{
  "n_layer": 23,
  "n_head": 2,
  "norm_place": "pre",
  "norm_eps": 1e-06,
  "positions": "learned",
  "attn_scale": 0.177,
  "parallel_block": false,
  "init_std_qkv": 0.0625,
  "optimizer": "soap_variant",
  "beta1": 0.95,
  "beta2": 0.95,
  "weight_decay": 0.061,
  "grad_clip": 1.0,
  "decay_fraction": 1.0
}
Each number is 500 + 25 x the weight over the matrix's rms, rounded and kept within 0 to 999. Layers, rows and columns count from 0. Numbers have three digits each.

# layer 11 MLP down (transposed), 256x64, rms 0.183, rows 38-144, columns 0-63
499484496489483505518522499514486498493497499479482499498507522529498494469516551508518519511547502514511491502515488477512497469487504475501485484520490503532511487521501495499474501514510470
480517538505415504501483514556528495491501499480548548515495500500511520493494480498527471521500468495517533448530451514480546570455561535491512515478515503477497472604500510518451533457482485
521486503528515504493469492479555504513522504472520494475507515537504517489490503474463500493452486529526490526496492515439574502438463536525510493508491495501505535490485498555464510496486473
501480515464488436445505505521508544487506436503510506561518516520511489506581505491495461477521486511488506483461510508493472512518519533479512486553519509527473517515522506523529476520480495
493502493462516483471523492521455465493490448502506489488485484548502536524487514516498474475502498515499471473520519462503553520534487531523504495493496466566469484491485490487573523520473458
480523491531475473514508517522493503509499482518537502529532466459508447522495473493497487452508517552489482499449527529438537470482512463477484479506481471438503452489524489483485570532465497
516472492518509493503521526506466532539502513520515498489504515463476493529489486485535482539484496462440483505492512498447512497511500514496484509483480533464507502484526505491515490496495464
510454505470539517475541502450456513527516487521498445537513504503524511506459500544494533470482490491479530457521478500497488418454506492495517532473504502467505501515519476475532476515487547
535498495521456528519523512505474510519507498503510483513517549507564520535502560487530509550506495459543569494486515464481488526548459558501536524468564544519514506508498554464548476517534463
522499511481476523507515508530525504531498539496473509471532492519504495477531494518504498495506493501481508500514516514503524460485483477499538468532482508502486481500450517505511525489468492
493517511479459479471488484517483533491512537486514474519531521515496465502503550494519470507481529509528526507530485467501523485504501489499505471527500475487518512520465528505515517466506477
491485524496486541476536503525480516463510450463450508502533505493508515493452553511497529516515504489505492490518471475529519482526497494441495533497480518504466505485500480522530526531488533
466509538496488493484523500474494540439486500478511517542528557503484502444447452433496462543495492465471480506483493514496523466508491472482470487488549513559534506463541501503430522516487507
477514487505477472505495571481527508500485464503463531509484495504511463435492506505475473506479505516514475514466512507466495532472519452541526554485498506490498488478488448511454459502505494
522463480473521457512473469481536488497505481524516483461481519478508484536495474513510498479492472491515505497501484502504496427537508474455527499475477504548553529484491526455463506503494546
554463414537508499556474517476487450490498459535477503517497485509475531517465444486450531499464508495524457522494505517464502560562534448523542434507535493480500491537479455479515427530483496
495509508446533504512483463500486464468473555521533469439463439487523526507529472506466520479494511507526483507496507471456460486469547507526481477530505456466524515500487506512486491461469443
483524541472542490499495484521532509474462514499515455493503473503502522487474516528459526487526491517497494492514482504489478493471500484477485485523482487523500543519478508494508508493446511
499510518470534475490559526510503482524491527540487540498482495480490526492507497519539504523500525486533509509491538493521482525534515505474488485538485558508461446470470544512476522558483499
513489501494493513495506509514503512470483514511476512493518495508504488499512535512501484485523506515520538475514512486517513474460506489502505494517487496506491498492484491486520503493503450
451488487538512573465527440483433516549537472574468489526512479514506537511531502520517476517462475477479523461534503517532467528492516520487539515488480515511514523520486501506499489577574498
506483454535438487521444467480531500473478516512487496468461518521578502485514547499464519536481466539483510596496451486500511486523466495520450509500523491531484503519457494504487492487517448
503517508530523494506501490491503463533436480476493497474519503503503514466504548497507470477463514468483511510483515491514477459496505518471536485480495493485509466471508502486516520500545455
506463472492491511500524503508473505486527515530509527495524467515491490503513510482514507510527509509497479499481498506512526535481505513490518511520499500499512468508513527520491547507520516
493497472533498514524465542510549485479500551471527483497533487535501491471481461452479485551463516487513490507501470541502492489549464488508483476501505496482492500533512436505502502487486457
530499487475498454429457466478500494533544449478459508457482524500521530520462484466509508455506519499492519513518521464482477473504522478544483509507461499501557503528521501479466482503502533
520477459541478514570537527472481474554494527519489529458514454481500535498468556493512503539483504489474503566470495554520487508476481518537442553475513480529507493485447476555480454486499471
532484483461521507507497507492495523445470528513509532514498559487496497466471488516518461505511521508446478500498507428523476492458508484478470471445529492496483500473495473505526470520513503
513512529456561483518503481481492489457494461535542511519519525523523476450519417518533479514483503474502466497517500519565492485467508484469492474492470516468515526478438464518448488518434444
521472516529495513525520510487481505496514529510466468495473494490492476502490520520505473494513516507489531532509499488462508484513507513518496490530496514495485496483487481506515510510479458
504471522474503510465478501494499474530495470473500513531466484490472503479492454538492483508478485479465502513518530479498504467485519495533464507481492516463511481467494468471535479495515502
530494508503522533497505437525447523502466501467491498492473492511509455435471516529530528507486495490504510491519485532558500506482552480492523486530513502463457487497543519522527572433519523
541511490488490465535500497540518420509507510533494509433474496498488443499513511499535453509491501489491516491505531486505502506500504506483465476460468509474502452482525512467503485483573459
485464485476527505486483510498475493514492502492538508528520490492503546482517477513489479488503507480530516501492531477480475494488498525496467508500518453488525528485516501496514488486505489
488473467556507460493498477492532497467515483494508495478528539510494476511505493466498471459504490479495491487472465467525488491516500535510527510470477469514488493524487494521562549514486520
476504520457529523526477473449545542489549512481516479504485451536474557488536482506483481472492503495514521480512507476552538482525466559488492474522509529509504490463514466429459462485509527
508501441518503467513487490524519456456542497502496500482488498520510490494487506497511525494522503514525512495492506527482489491467551490511504484538506479505514520527470520467505478506530532
505490499495468498489495509510504482507518480471464494497503500534485495496485537500527490500519511514486540501518506506508516503498481488496512502526492493500508485492482490510537547483501488
483485477501504489513544530524464496500515482500494484505492489528491489483519496474514511517503507516492514520464501533509514489509487526524486479502521461484509521482510508521543528484518464
525517493506497487473483498508536530549504471508507482484497451462473515505510522523539520514476488491434538480472509597471465472520444488530499488527522538478482555495495495480514518506476505
499494551474460522489495493557535483494497534493481484511515490528504493485537499488500544517447503472518441462536518475527506466505492518533487548482488490501502514504483519488459515503501505
477493491520481498484472504478490477542479517486486502544480473500510464529471552479512454511507473539541482484544491482488513559521531537510492503533437456496497523511512540487497537484476514
505472470488480506514527489494477499491509530501459499486517526515529505476495537514525493508521525514500512502512528501539498484488504485484527475539500496519485484498482498478502490478488496
527529550460506493537509530533512469517459510510499523523500512477472555504476496459494477486472544502514459540467580503429525522500513493509477507490504476474528472464483534549470480476535537
550481523451520545454499436534457555497499559454484501565532533497531490462519484509550487536497501445468449488515499480526530512498483534432456508534510543505520487479568497497529567494473529
534494513482487505481525519508537493486507516477452493486465516513506497471517509509493459480539505521503510481455517512520504486460473494508525483507488507469482487473486488495478500504503479
527515539495504461463513492524473484447516562492475537503521495520489491507500526480482506488506505548461510484477474457519500437516515481490533497533512520552512470482551473523512510479460485
507499501509494514488517508505500496511557524497472484482490514501483477493512532491496511526524480521510509528473480507508490514472515480509516510536509485516506509512494490481512520515507486
493507496526498495537498549520495485536537529498490510508520482514489474476524517476506516512490524494520513501471517499513494523504509519487498462540493492473507482480490516534518514469513478
506504472536529501555518532517482510520516485452527465485525525507466445494456516510509546484531506498476505512503498476485528464513505509454508504511469473485507481513452517488498496452518512
499503481470493496510486473504510483488509526530486480475495492495479500502496543505521516516521510488492500508485506487506508496488505482531489520516493486502493484483497482484520557518523496
463500494497427505546489536497455505462487476509518512476510476517494500488508513495487541562487474512518475529511504511480481477477532489514437504473500453502465483540479514519501499517517501
506491510493493550478533536507475508485512466497506511501482518471476477467474477448522507504504507449480486522465488474486505543469474501480483499480498540512420495507472488519472495535477492
496474500484469506490500492463474485523484448484543475524480514482509517483504507519503515493501494469516441501497458504524515502540471497486480548446483552510469505499540509485485452513493530
508479505475469499532482513490480513499485459494511490521511499483529481452487509539524516505474499490506525571489499519490497467499471494485469522490490481491524519511550513532549506490537503
506574494470462554506514543493533479488506494481478511475479501440544524534509479484454490579522491545428530524500475445449539507532513527461458509560503551464481506548486486452546554488473455
520462487506515481490472494539504437476528518509462466557459453521483445469502469545562496524548457512499548490488501496522494496520523498487557453446512450483515480501474508484503494433530535
436543490474498518473511548530493481528465516485475521483525492516488480514528502515459467506464492480528497452507499468486556483480520440512573506567519514504501508504524486512504555484500477
494495494512440447512498500532481494501540509511477473454494525474486524549478532470499501514518505486478504526488493504488497471487469460477508519528514529490541548487480471507505492512525503
476487474479498461505483497485509541456475532532495482501503469463527548542505481488488490523486499499493490555502523479480527540495486477531499562491534477530495490478486500472516472487519473
515509510520501484528497522513459516530488560501499513535533458504504499491460514534543504480494490527491543491493531494499506476513481504495475528475448504479489467464484459530520486434516469
482501515515469505470483490453473473535522495481504519498460495451502474519496418501508525506511494465461484496487552488505485473506498494520506503505519501461522452525508531447529496518496495
514471502506565524511500517469469487501490481492482465481513483535488479519461520498536457470491533488485497518491491515541468462490519502542435525495493474499478483483488506552500474493555529
500520515500536495515513482492472520497497499479572531483518535453527502508519445496523462514503497474496486475483508542482470538497507481505499485543470512497511484487555514494527486528476520
494516503496504471476499504526542503478458471498496470511500519492491494499459476519464500481487493490517497486486477508513506470486473488476487495505477493518506516514490502498525436499514514
465498482502507458503487527477500487543527462527502496512488444497482534514494509474514513487507495516521473515478537526471515524531564531487455514511479459504493497461481511489483487507528475
524514525492473491470461519499465513509467501453506540501499488448483521518474506513519455486480500511487494502517541500466503543455490498496479500490488494496506464520514475523493487468517498
495513477476482503485437503535504502477514468507546541524495503497507467477512512487469509449520536486528492511498501451470488470447497490481487460487507494484505499498467535493495505478529463
512490526473466480493477524504474507485513449489499536540493500522469481494483480519493480499520537510475508508458499494484478482481458521522485510475493505494496482491532489513550483504499492
514521510524496500487470494522470508523508497492584507479477515495495530527494470516504508444496517466502487490513499489503479478544539494507489499500458481487505535507537498518485459526494486
494499525499485509451508524492514499516509458498524484500488486516487485489506490518532496484494491528505512492480505535459494498456478519489479554469465504491507460489528533520566489492519513
500505468500487492526506520502509515503530493519463484497504520529485476465482527519491504513509533511501504508486495500507500479517499473522499501534485492504505493483510492516525522504494482
457514536491480501489478496527467493461481508544519482536438511523488479470536527527512497495487549514515490503543507521502535472460467521519512593472512503497463510515564439487490505505430503
518534454508478475469517500565565502457473501549495471495484467485495497520509477510505487495492468512494505506508491534470527490514545491459472455460501470496513507528498492500525481500481541
473505510503500472486501508449569482514525506492495491475421451450500501516507465484420497553495468508469446482550491478478528547500549531462514509491457481471493498496475489542520525472489505
479477501476471538525428555495504503504514435473512502526486486511463505484503511512487501484523544494538496520473532512470497496500537501472492474472518518521549537512511521528545495490500530
474499512511519507484467530517546504480522482472541493545528540508483501484507465483512481516473488494492497469536503521470483511456545463518508518497522570449475546481531525495489464503483523
516483506477509482520510488506490499499528528486469492501538507506482494492498532510516516510524512524483524495511492486519504501499486482485538491505489512535500483489490500504512516512513474
457571535553489482468492414525526521500523503459510551495481500450556454532514498465506546511511534447457490494525518530545498467480440520473523490479492492505504437517494520490505511474502514
525519533552454456472482533566470525529523502522512501493511505525481555493530528512489488502461470508572537493518473543522503510512486518481517492499510491467517478520469557481514497473489504
522533486483483478533480508497523462514510505483470470504501524491483482486502537508488462507531503520491499508504545510505479543508501485516513470502484507488490471496476524472507498524500481
546508514481470496527486528488471533483485498486490485479514491517506506488489505508502515448497510528521503480506466499482477503524488517479517520504515517484476497498524485480490488513486516
538507489490485494508477478518519511510537521516516484475554513534478499476498478495517448479516473510449469522514518513467477551501468439502526466468512553505536441449467485498457491488512499
525512523476490501465481526488470500501492530473510469525527499524521528508508515553519499518480537494509501506488466467494506466495446479495484518500492487512502490483464475516507491495489491
507482495470520505511513516493488490495536510486529505535487449478522449467465514498525504508499481505501561478484508502494489500513480504451516483478496487505499503483475488478560468493502528
480477491551491512438529514456480492501528479458521473487523514528566471508477506443469493494514509494487498521503456520523524511488525492499482471552515473494468484484522466487460530462560463
475522529483513507485484445512500546491490496534453538509509538505506489445489509488504506478499493536501491437520507444479490490456510504506507507508461529518461486528461474508504507531516515
523514493491466509533476514513442480458470501543483481454506468497488461504438488490512512532500540504506504542501498504474513484531466483523436465499514498494467506467459519483469428502532466
494512487523520483491459461540565462492496528498476476527441541523510482497489505526473466498492521518506478488508497474465487483512539495530467455476527498467487520439479480492515498498503479
480489474439480480513511489489491502505495437494514499496490522513520494480501498467503517500521495473502494539471473479534512496498476456449503504501478476512496477484549487504502523523523504
461511521473476473474458464498530520449471505479531510517520528461522516499485479492516474490488524483472471527472513501494481476452468515531549465499501459497520505509492476465465466504497486
542491516507505536514498511488518515486538530534468511483508484524506503508527485506494517518450487508508501554505500479493523477493515464495518448484516450500509481522497542526485502487510530
445574528503502498478549464491509514538480528467501490533507519539510526519551541526482540513477511516525515467488518473550508514552482549451521416511540546489489494498485473496505458512489509
509502477514466502450485512518481487504498546480473490521503509527509426473466534513528511501508520509513492493508515488513517491495532507520501488529501516492463495499497476469504496475463485
519531479529516464508429502528506475516534453520512473485500523480523506539475521541480518458495556520458541503477488495473502474506539451496509501457490491501517484488489524536507473498486531
519504533479480481496530489472531481496470457483530516499515494484486496542503495489493491522555489592529513466481451503499503453476474508470470567528518457515520527459461503484503508468515502
506539471504456503527500519514432483516481508590552419509500489478501529483524485488611522524488550517499508513509457560498549488531472511516458543468456480503534533452480482458532491484471477
516491530514507505510547506490514553532506495503537492483505513487509527511498483509503528503526518499457512549547473495502500479506471531500497493519503499512488510509494521520525463545487466
503522495466505491518534536542532501507495543509506495480486506536526488470505502501526497553490500500507508466506489519510505494509518478499475467516502476525503515500495496470500531534514498
432493495528468523460537542504513534511497509452537519503470499502460494519584509511511528524523467466518480519525449541540527489493468500546501530467456566536456512530532517522522588515502519
491527461478534494466499496525508495537475416549572486497544529498513487479489502548473489475486524470481507525533518515533470481446455461517530513486496567443553518537454541526532493521508495
495490499507499496520511514516518523456497506517479486469497534503506477507482507500475496490494537485498512480491514513515510497482496486503501489556466541507490515496428526510497463517505462
462506482464522472541505500507524486505490509499483514501464430454517503501528514500495524479525508495534471567546519483516434507492518515547476488505457481538483463474493535499506428537461424
501512506493489528549550483487496504513477497466479516501514542503497504470507493548516496505521479493520529453459522473505514488502514539532486505483481496483486457524496505491537530497525549
525506523509512518508517512464505508492513483501487506508499492529489529505528521481518504479485507466505473514501517501474473507518533524493489513515569521480515493509453499480464481464455486
504504467510506501514502512547505490515512522499473510481513507509486493482497544521488501498509514526520528507500510492505514492495523465507549488520500508503495484506495492511502511482498489
507506459499535491431494503527488472542492500505484512493498575517508514536488484460462496400500441523491476436551464565487483521497517545564517459515504484550519528563505508526539539532491461
# layer 11 MLP up, 256x64, rms 0.195, rows 39-145, columns 0-63
508557489504508504510518498441514490470547503516460529517518518493555427558483512517506422497524478524468488502492484554535507518473560518537511476481476567479492476498472488555533514476539510
525504503494500483532488506476476459494532491525426580517493512512487524536526508539529533511509517465475525523510467477550496495507482491489538494492493518437518485517528515473511509515485535
475515495499456532521467484527469513546463484507472469510494524484489500478509541524530469527461551493495513527478485477462526516534533484488510454486495555499501496502480490500503508466513500
525490447517522481505490520471464497483466477495484546505537496499504489473531523432512510512512528474470512494503531529538511507539530504512510486470493516515459490449492562527516521512517494
467510491475469497493479536494532502475520468535482479540474503506493519521529516471512535458495477545515482517497502514438490514491566481448515506492514492504492499504510517477458525508480463
472489432517507453493496499532548475493495489482474498506482482541500520460527540548483481494522513498579513488490480485478511499467520531484475521497493475520480515545472508518481516475508511
497522495531537537507489512493494460520544452464509518517492475524530482480535481504481491480572492513490464496482522487533483489494543511496515525539522518507476486503415516515518516470508458
494525471505489493487487513512461472512482508523469509483462496470525509518474565501462520533463490539455497503480502495501507466565518481491472509517525466487449513502467522495541504541484502
457509484515528470536489496489495469522489505512484455509517483473481442536521517498465537530498495492496505511477474527501498505535514519495491516492474562526516557450529466502500509493485459
506482484481524528500535499510543465509498490509495496473478531483526520502473474499514513517529496545490495506435497533526487521517505497532491490455489550510485498496541432520509500569507502
513536485475485512509517502515481474511498491569505501462475523505473522535518446510477485533500512502470521485462489514551533528471495488486508471500517497501506486527447540494480523439516517
558522560486557526549476498500544464531519502533478480476486552507545509507523534529480537524557545488505514528499543461549502471489519485453502508483472529429526475521478531482509512505546465
511511529453555503496505435517456495490545485496494525517508509494502492513505515541472508485532524489493507482489515493508488469510485501458468504474526504536456510548519569513482518529512501
513552545500493514519512466510488539491498508489468533509483481513500498574448500492441510458526528528514473537518504511488503457564505491506522475486477520505472529490525477472479467502478472
527493511490532523460521523463545567502528582468503470495546493501519483445472476515493483515538486540549531479518466508541545456553542493477481564523398506467543541499449565558466581467519504
491508488557467522523464481470493489515482486518460514516477535510516465519499476513519469518484490502518515506497512466540506488515455478465494513488507522550481500490498522492484537554512531
476488517499487531496495499491515449531523489526478498490526508507497477544508496502502473498492505529515517539433482483474485485508507496513516524484501521518512495473494530515519514480509520
524510524536493575458470528503524492501472517437486504534523511515501531476496499491547511502526473476494500545489511515485487514503510448486534520528510515518486477530540510520495512509471539
547487533494494518428499510500488453475502530499510491485472504477527520509506514472517506522503507557526520531478518491505512482494515544507492460458541493509522521527478508490491447505463491
482486499509496487530486487464513502463498501478481446483438512512497484515505496482470454510473491509517506539478496462522559502515488507483508487501494482510502514492536508497424503485494493
533540547490497517529529477516483519526522518502493520532530460487476525494456505517527506499532519491511503499514553489448518487538543509456557448495502546477462486489519472469530490523499551
506492552525507482490524477508504550500516463515502519504524478491473463477471505476491498488537521517518499537522480459508507510504518506448521456526523498473497498499492448529455509493506505
499502513463451506512493472510473507476509524502519490505528506480503540525508504490490493517484532443456505507523464469484475487556495516485465499526507494511523508540477533501504515484483513
469493473477509516500512496493534478481466466556504541487486523557508515498483495506448495476519507540491511506515545495535487536504476474476483482524475514505497439522510490549495498533559500
479486468486519485522553476478533505495540467505483534521479477498532485457483517483455495513569474498495456518476495509521495511498513474516504520518469538529492513497510510560514514561512490
522527513531493510565495523508536451479550486437488533499517495515394492481493529504511521464530467467533517540560515534467525506501514543443506504506515537501466451510501503469477514493487516
511550511507491522512515529471488508510477469483561471469475493532502470533514499484497508526475459522485545491481464540489515495502491476461516527495487489487515512527533507488487525516489523
469531470463500517504488507495496489526495490460508508471476499493516513502498541496473450476523489512523519461471469440468513516477504497498483498558512507490499493491499536550490494472515564
481497499467503467504519485501503459485519513509472482502457477478480535482546467486483494472512523478527453517499489524492484516459493537529510516502528514515524518476517508522458504490486505
509518515476526495532492454521532490505502480498522475500519513498520543453502511500469522509498476495508504509487476511507526509524538484506500463511462510479503483527463468478487500485457489
516514525487435533524513493493493494504489511527484531502514468475458560496489478516485478490508483501493516532564508443551506549495488438490535468506564495461521493527509499474476518482541521
507482544525509469505540513479449480468557473455462499453495503496495512493490498472465479469535471514485482479467462480511488486483511527488524540523492481471501526510472482540429479523469483
513475498551488546494454489502491529503506532499480468477492536514462506477518512514486489515545478514502536508481468521496493454505506511483482491513525509504486475512485503496545505498516485
512518491518522527492496549484495530474490528503498536474467466528536517532517464490501512493508483523477508492492531510527465523444498505492502483516534559484512522493462466465481473517484518
487487514501521471464532467483540466445515501538492471513492470530513517519490496513504541492514519502492470490479502507559491539495550485505472514475522488528488489493542496522490505500514539
502509494495490489497514452484476490542503536499524476499496496494487477484500526502500485486475487497522474522517492462537510473513561485511515520506495463515501513524534524472511494460493516
497511499506499558484489468551515478480494532520545488507509495495525543534493494474520519483520488485468505510464490500477511510481521499504482477458525539488522518517473510565494496500507502
495527514501548476469516487513460492490493520481503482483489510499532530504484481480535446490550514483496506508470485497519494481489493539508531490479469494492512519514488505491463519480497491
528493542496511506527491487516531467518492500481508525468500513477514482584487536509531506472489512493517485515526486511559522517493496501484522477441474505500415485507479482496495532511480478
523465500514550551479482507474483510492513467479508516467473494536513471510492467464491506477508507514528505491512500522499462525466509489516493509485479552492538518470514480504486501528476472
509554506534484503520512465512515517461475515543510522444498478479525509500497494520476495461508476509494541500485474498498554476496515519501475445456520506522490491515502475547498544494473524
509531512543549537501486494503532497523505473481493544498527451493500539500502476481482532520473499492510527482472423504453504498450482505501473486514496536483477474491509483488484535583523493
466471523465492474497540475466551513466561537511477488511527533536515502506536447465541476515467502503482498496477493454537481564473521519483532498483565494504516462487546448471458536486529532
507538491530477499499552510431514445486485417524491496447487490503465512486533533507483521452500489521501512547443502468485495468502477453498478498479503540540488468486525521531497479495522516
454504478518512471506469473501481479493500510482505508493542495512495449536480498516487539511462480473504491508522524473502546529528504475467512509528513482521507529526514509528502532453465528
502556505500507537468501518509491542535466529499482473478468511521538531485546507533502481469506500547507509473438475513514455508541534514483481509532477513470508518494487506526484497453496509
486504501504510494522511488511480500523454515482524466502520513555499556485508473533541516466489499471497455462448467517563547517551473478507489527488480484520493483544488500516507524465503484
481516505512509518491471469522490479529514535503506497497504501539553503522509483470519526508506530502480478524483478501532508533505533516495503476495492510466572537490542495578479500457519489
505459508493532516481552519483458512492494470535507508520501515534510504469485504464524506475512495479520509485506527450505520500472508499516525494527494501513507482464499509476472474450521476
528524532461524505472439508487463494510492535529510497475461447495482506523485472494487514521516511492460490488497488464467486509481506534516524527494503534510509502505492519486495516532526505
493499462460537560530483498475537513535467470508489514445533499494516457538533505518497580527492481542562484496529513496489526463520495470492514489486467510509468506522513475501517507571500500
503475484522499509489480521466516493519458484519524484461533479491521517507485550512509469492484457534515501503537508499490478510530460496474473501495516520469522505519535484515492515490509525
499502512511528491488547513509522506491516546511479506514509473491488527478501468505508515502440486509469528467547526516510486502504519517493552501503494489499496503517498505487487503459476500
490530512473514489482518430504479528483513501483451504501517512481553483510516454482463484450513473481493490505480497512509534506499535482502525521494476486517514493489464506470503492530510498
524514529489533503531493521530431485486511521510469475476497508484559500506477542451540483462461572491457514507512510494526464482563497491460553447536530515466513471497504494547492447547511494
532487540439479526504475475479519491489480517482475518517478494480561508504520511520504486522429489544560519525533531486520560515511516463500536462534525457495533481526525507476463505483515547
518552497505459457517558529470535507522511519528508494453486492467447511495504548502516526539535484587526499533499513536478577528531518504467508478533496521467480499516474499510516516512498540
497453481494539523504509494441493526474463444455520503542471518551506467482491508524495511495482519488535486504491471496510513481520531488520465488498490498513490483522510510489485496526484471
501510511489486541523522518459516478506528468493507522484517456522465487494498503483500500474510524517504456500485480478512506526530482542469477468498468490499474559479553512514494488491538529
468502479528553478477503524502506480527479479498482525461489511507531523533454522495509474510543524504477516496497518532478515482493520483513521526541530478501473483518458525483522481549456459
504538500503499481534506512500495537471485513501468509488520486443508491467508564523465556498536478492505511469505485519480554470527517461486503476485493502545503474528488521543544493488500473
435437475510537470532504486525462504496503560558479492479499528459537553531499492480488479516478491508537517508514507532512514502498535508522506520517496513508488502470477524504498468489536509
494518542521483487515506494491499496451499512495469526487499520513489480469503517517488472503492483513539519491461499474429474505526545526527516521569483483514499523499500486561517519479505492
528484486490499526500494522492492504507506498507522491512503463498495467482509509513538503510513507523506511491484511529504498532514528489507483486497500510490524483449529488499495535515510511
510526512476508542533509504463423512434506526516482496484527510504528487459442488548480508551523498493481542520491436527490494486459499457494518487498493487475562486524491436536518527521494530
491463478530511470502503463495575515489501543521478472506484524531499504474536524468498510555506459507526525497473492502522474471494490491493502506513508457528527520526496534483505575517484519
506491495492487474477489522491534516518508469525503498504484487533503525468468511513512497485498449560521485513463488484519540557536516513493500526541478479497498481512534452515504512490497547
501518488530516495536487540494497471516533505509500486472478510503450544492477528532507502500510496498494477511511459500528469483477514533496513447532480518504505500445501522489498533465491517
510536511500496495507504514466501496498480454540550529501511518471490514499512561481491480461514479515479511506497477549482494482501527515491502553520531540510475506530522489518491486494545512
469516529502499501542493530517505487459508512500493488461507507485510493491456521480509509531447489513487499481523475480518511534527511507486510449469500527469508485492508500481479483540464494
513537497456470485529446558485488524541516527503468501493472492509523483501493490533497492503487495535472486510521527513508489531523520475487490553513507501503474490500490510494470483484491517
498501535499552539566496454469514498476485481514542480479530485573495476499495519463490516476446446522508491539484482483515473502496482470494483518501485500494474497513468481503509542516488511
501530476459512499497493468507491499493480501498507513478535517508478512486524558501465486512472519491530490473501458506515508514494530457492551498534474535517477507507485516493535527536490495
500504521553524535509515517522470510480478489510486505503515536501530515534475538506522514520506514493500539513470486478481481472508479476461479523505525509484467503530542484453502494530516465
506519453531508534521486491516476500498507519497452484478487518486496505576491497529514512500480493502504459516489500476440482483506457505496512471515516524502507508507468544498468483516491500
480496508493461492515483484497471473507476465529491518468474482485521514548484502513454453479501530496507501526470465464507539508532493520471446490495482457495519487518506504499529524504505490
469488451557467545536501508502512497489484519485488490495515509513516458521513465479468496476489503471502451532519509521471508479507516516488494504533508519507527531502538506508478478459446508
506484506476510498486518506478434501553517539521476451547504515541495519485540501504499436501488498470484508491510486526522469510562498471492478493486516500512490506523486542495475487503490538
478495481469482525504529470496501489425491519536489494498483490509499464479485480516440516501505543490504465523461493494475516515488520513489488501501504532533482550463532482505489520528449471
475492472543537508501512489513506495480503503507527525474523500460503487528494522482504518521494508469502490499459475500468548494517511525492541484492486520531505537474509457493513510479469483
516503484504503505509525490506496488514473485497498475512469486490543528525542458487493511522502493494486470473562533503544505492496487471528515506512489498504550478478506511470470501477514489
460485473512517514486487496500508479506442452420486478518489467482519499507480550490478538482487479528562530513476494536539556480509511523517516509503503486486534526565480518492521528508520509
480489492539489528512515480510519475501505505471496480490471503503508468513464454469477508476563490508534481517495504472480483550475492501485537461540511518494510505503492474502532494528508521
489503512545487538529486472459507485509519505498491479499493508495521484508506505482501442429487511533503496474509459494485499520487503522498500485466463518485504494486464527484502493506495512
495533497458498557483465492474485484517503461475488516499472511537505526499490537560547491512521511563504541508482475444450477520497515494502547479489494538452515469519480482507531513557541529
491473506524512470519489508502519455482488525499480482536482482490522513523577494502506498512492502503517545561472471553516497513523504494476499480504531496521489485491533489459511490458462512
526498524540556506505483502470460467540441453453485525538480515531498503518520535515460518558487463453516490525449498514477473498535520475481482519512463495511540522465502530501488514506429478
503501474527491489486483519498484482483462445470513450488522503477486490489483510493486473517564529545502530507475485517541491543516499503470535483504539500506531491564468466507507553513498517
486528524525531549530513528479507491502465511474486520487456503494527480501485473510487504487494505438492512496490519506458519485447524463509539459511513564476501554486487461479468492530455474
530481567464519532499545493467482519524485516542504503521535518510465491493517516517501500508518544481488489504440457511505491488521512520522523497493504499512464514485509506500478482471479481
522465477499495502467536494487440463460528468509500454503495538490467483488479494459503478479514491528502495468506519498518481524490505525494530537493494488511536467493517458484504508485485499
496515478483498504512517526519537458505459495486487523477496461460505504457522537513444513498496495486548503493483500496470486531507508491488534495527517499485452500474533486473499532523512482
500489496524481468503506513521504478541510489496470522435480448465472522507547485492464499464539494524525505484531476520488476507523471526480551503483509478509498491517533452513461517519505555
507515516493503567489508484482439495475433464492478472509496489497493482512484497492491450485482497487530475478494497511456524510512467480501442523564485499503495471502534516485507487473507499
501552453519541522486505511503495489439494494523513451471512486497528471475544496517504513483463511467482489492542517480497550475528502492500515493534458529462467482533516495516502513456495530
501426521498539487478517550485448525488489486477502526545488474527546483500499505557463486506547452490523502503473493530505483490545505488477503460485520511508478482526539493554482518521532493
532466493512434532497516526518518495496505487490482519558478456486483463486488469472444526511504499500477508493464493489493483517521538518530507492511503504493525472519495503510442504476477484
514541475537523499473473499464514501508502502476478517465564496483505499526535548502481472510475504497494546557513499466503538506482473484472519479490478519517498503475536486527509505525481485
497465522506532508513549522470564527485523502499526474401530532481486543502454463462528477527548543505483436509500511514491523542481501498481557479500498515504512511474523489597449523507477568
558536517536548529486484524547483437474478465563498496437493511523434498501507503496494521552489527512491497509506484462516517488547481516471485511510450527531513499495493498552474508550463538
525521482523485518472484525484513455506489513484456534466465496512520491475531472493501509484499495513538433541496511482497523493468502507519535482501502477468515501541523470520476506484494518
493523465500496519467560535506500499514496496434497539481507494548434515479449525522474504513477512446500507526473536511507544547467472467446489508501513507493483510530483503521492561514502517
521508530541472526485496504503498525516475506501485507445451549510459512496469525506493512520500529500497516503496541458505537462514515509494503460496488568537501508513520500484483493477539519
516499484471503483468469481494464488450469498531472492518513509523523473494494535489485472466482508510495506485495471505481506494517519512495455442506517479536532464504546491524517509435519499
523493492531531523481514498485491514451455526488516475509458436471517524483530489452504509471513505493493476505479460491511536483431468524508505487509500469467478508502478495514478498485482503
535530492485513490488499517498500501467518461499490531458533454455496532493523531506483450520520530523498475537488501460512511522540529463491529513532472548506495509492536500511504485502518516
469502453485490503512507499532515486495508478524482485479483512525539489486495505506495485447561493515471473520462523497489511504537478561491524493526527532536509503518552522552477474491510564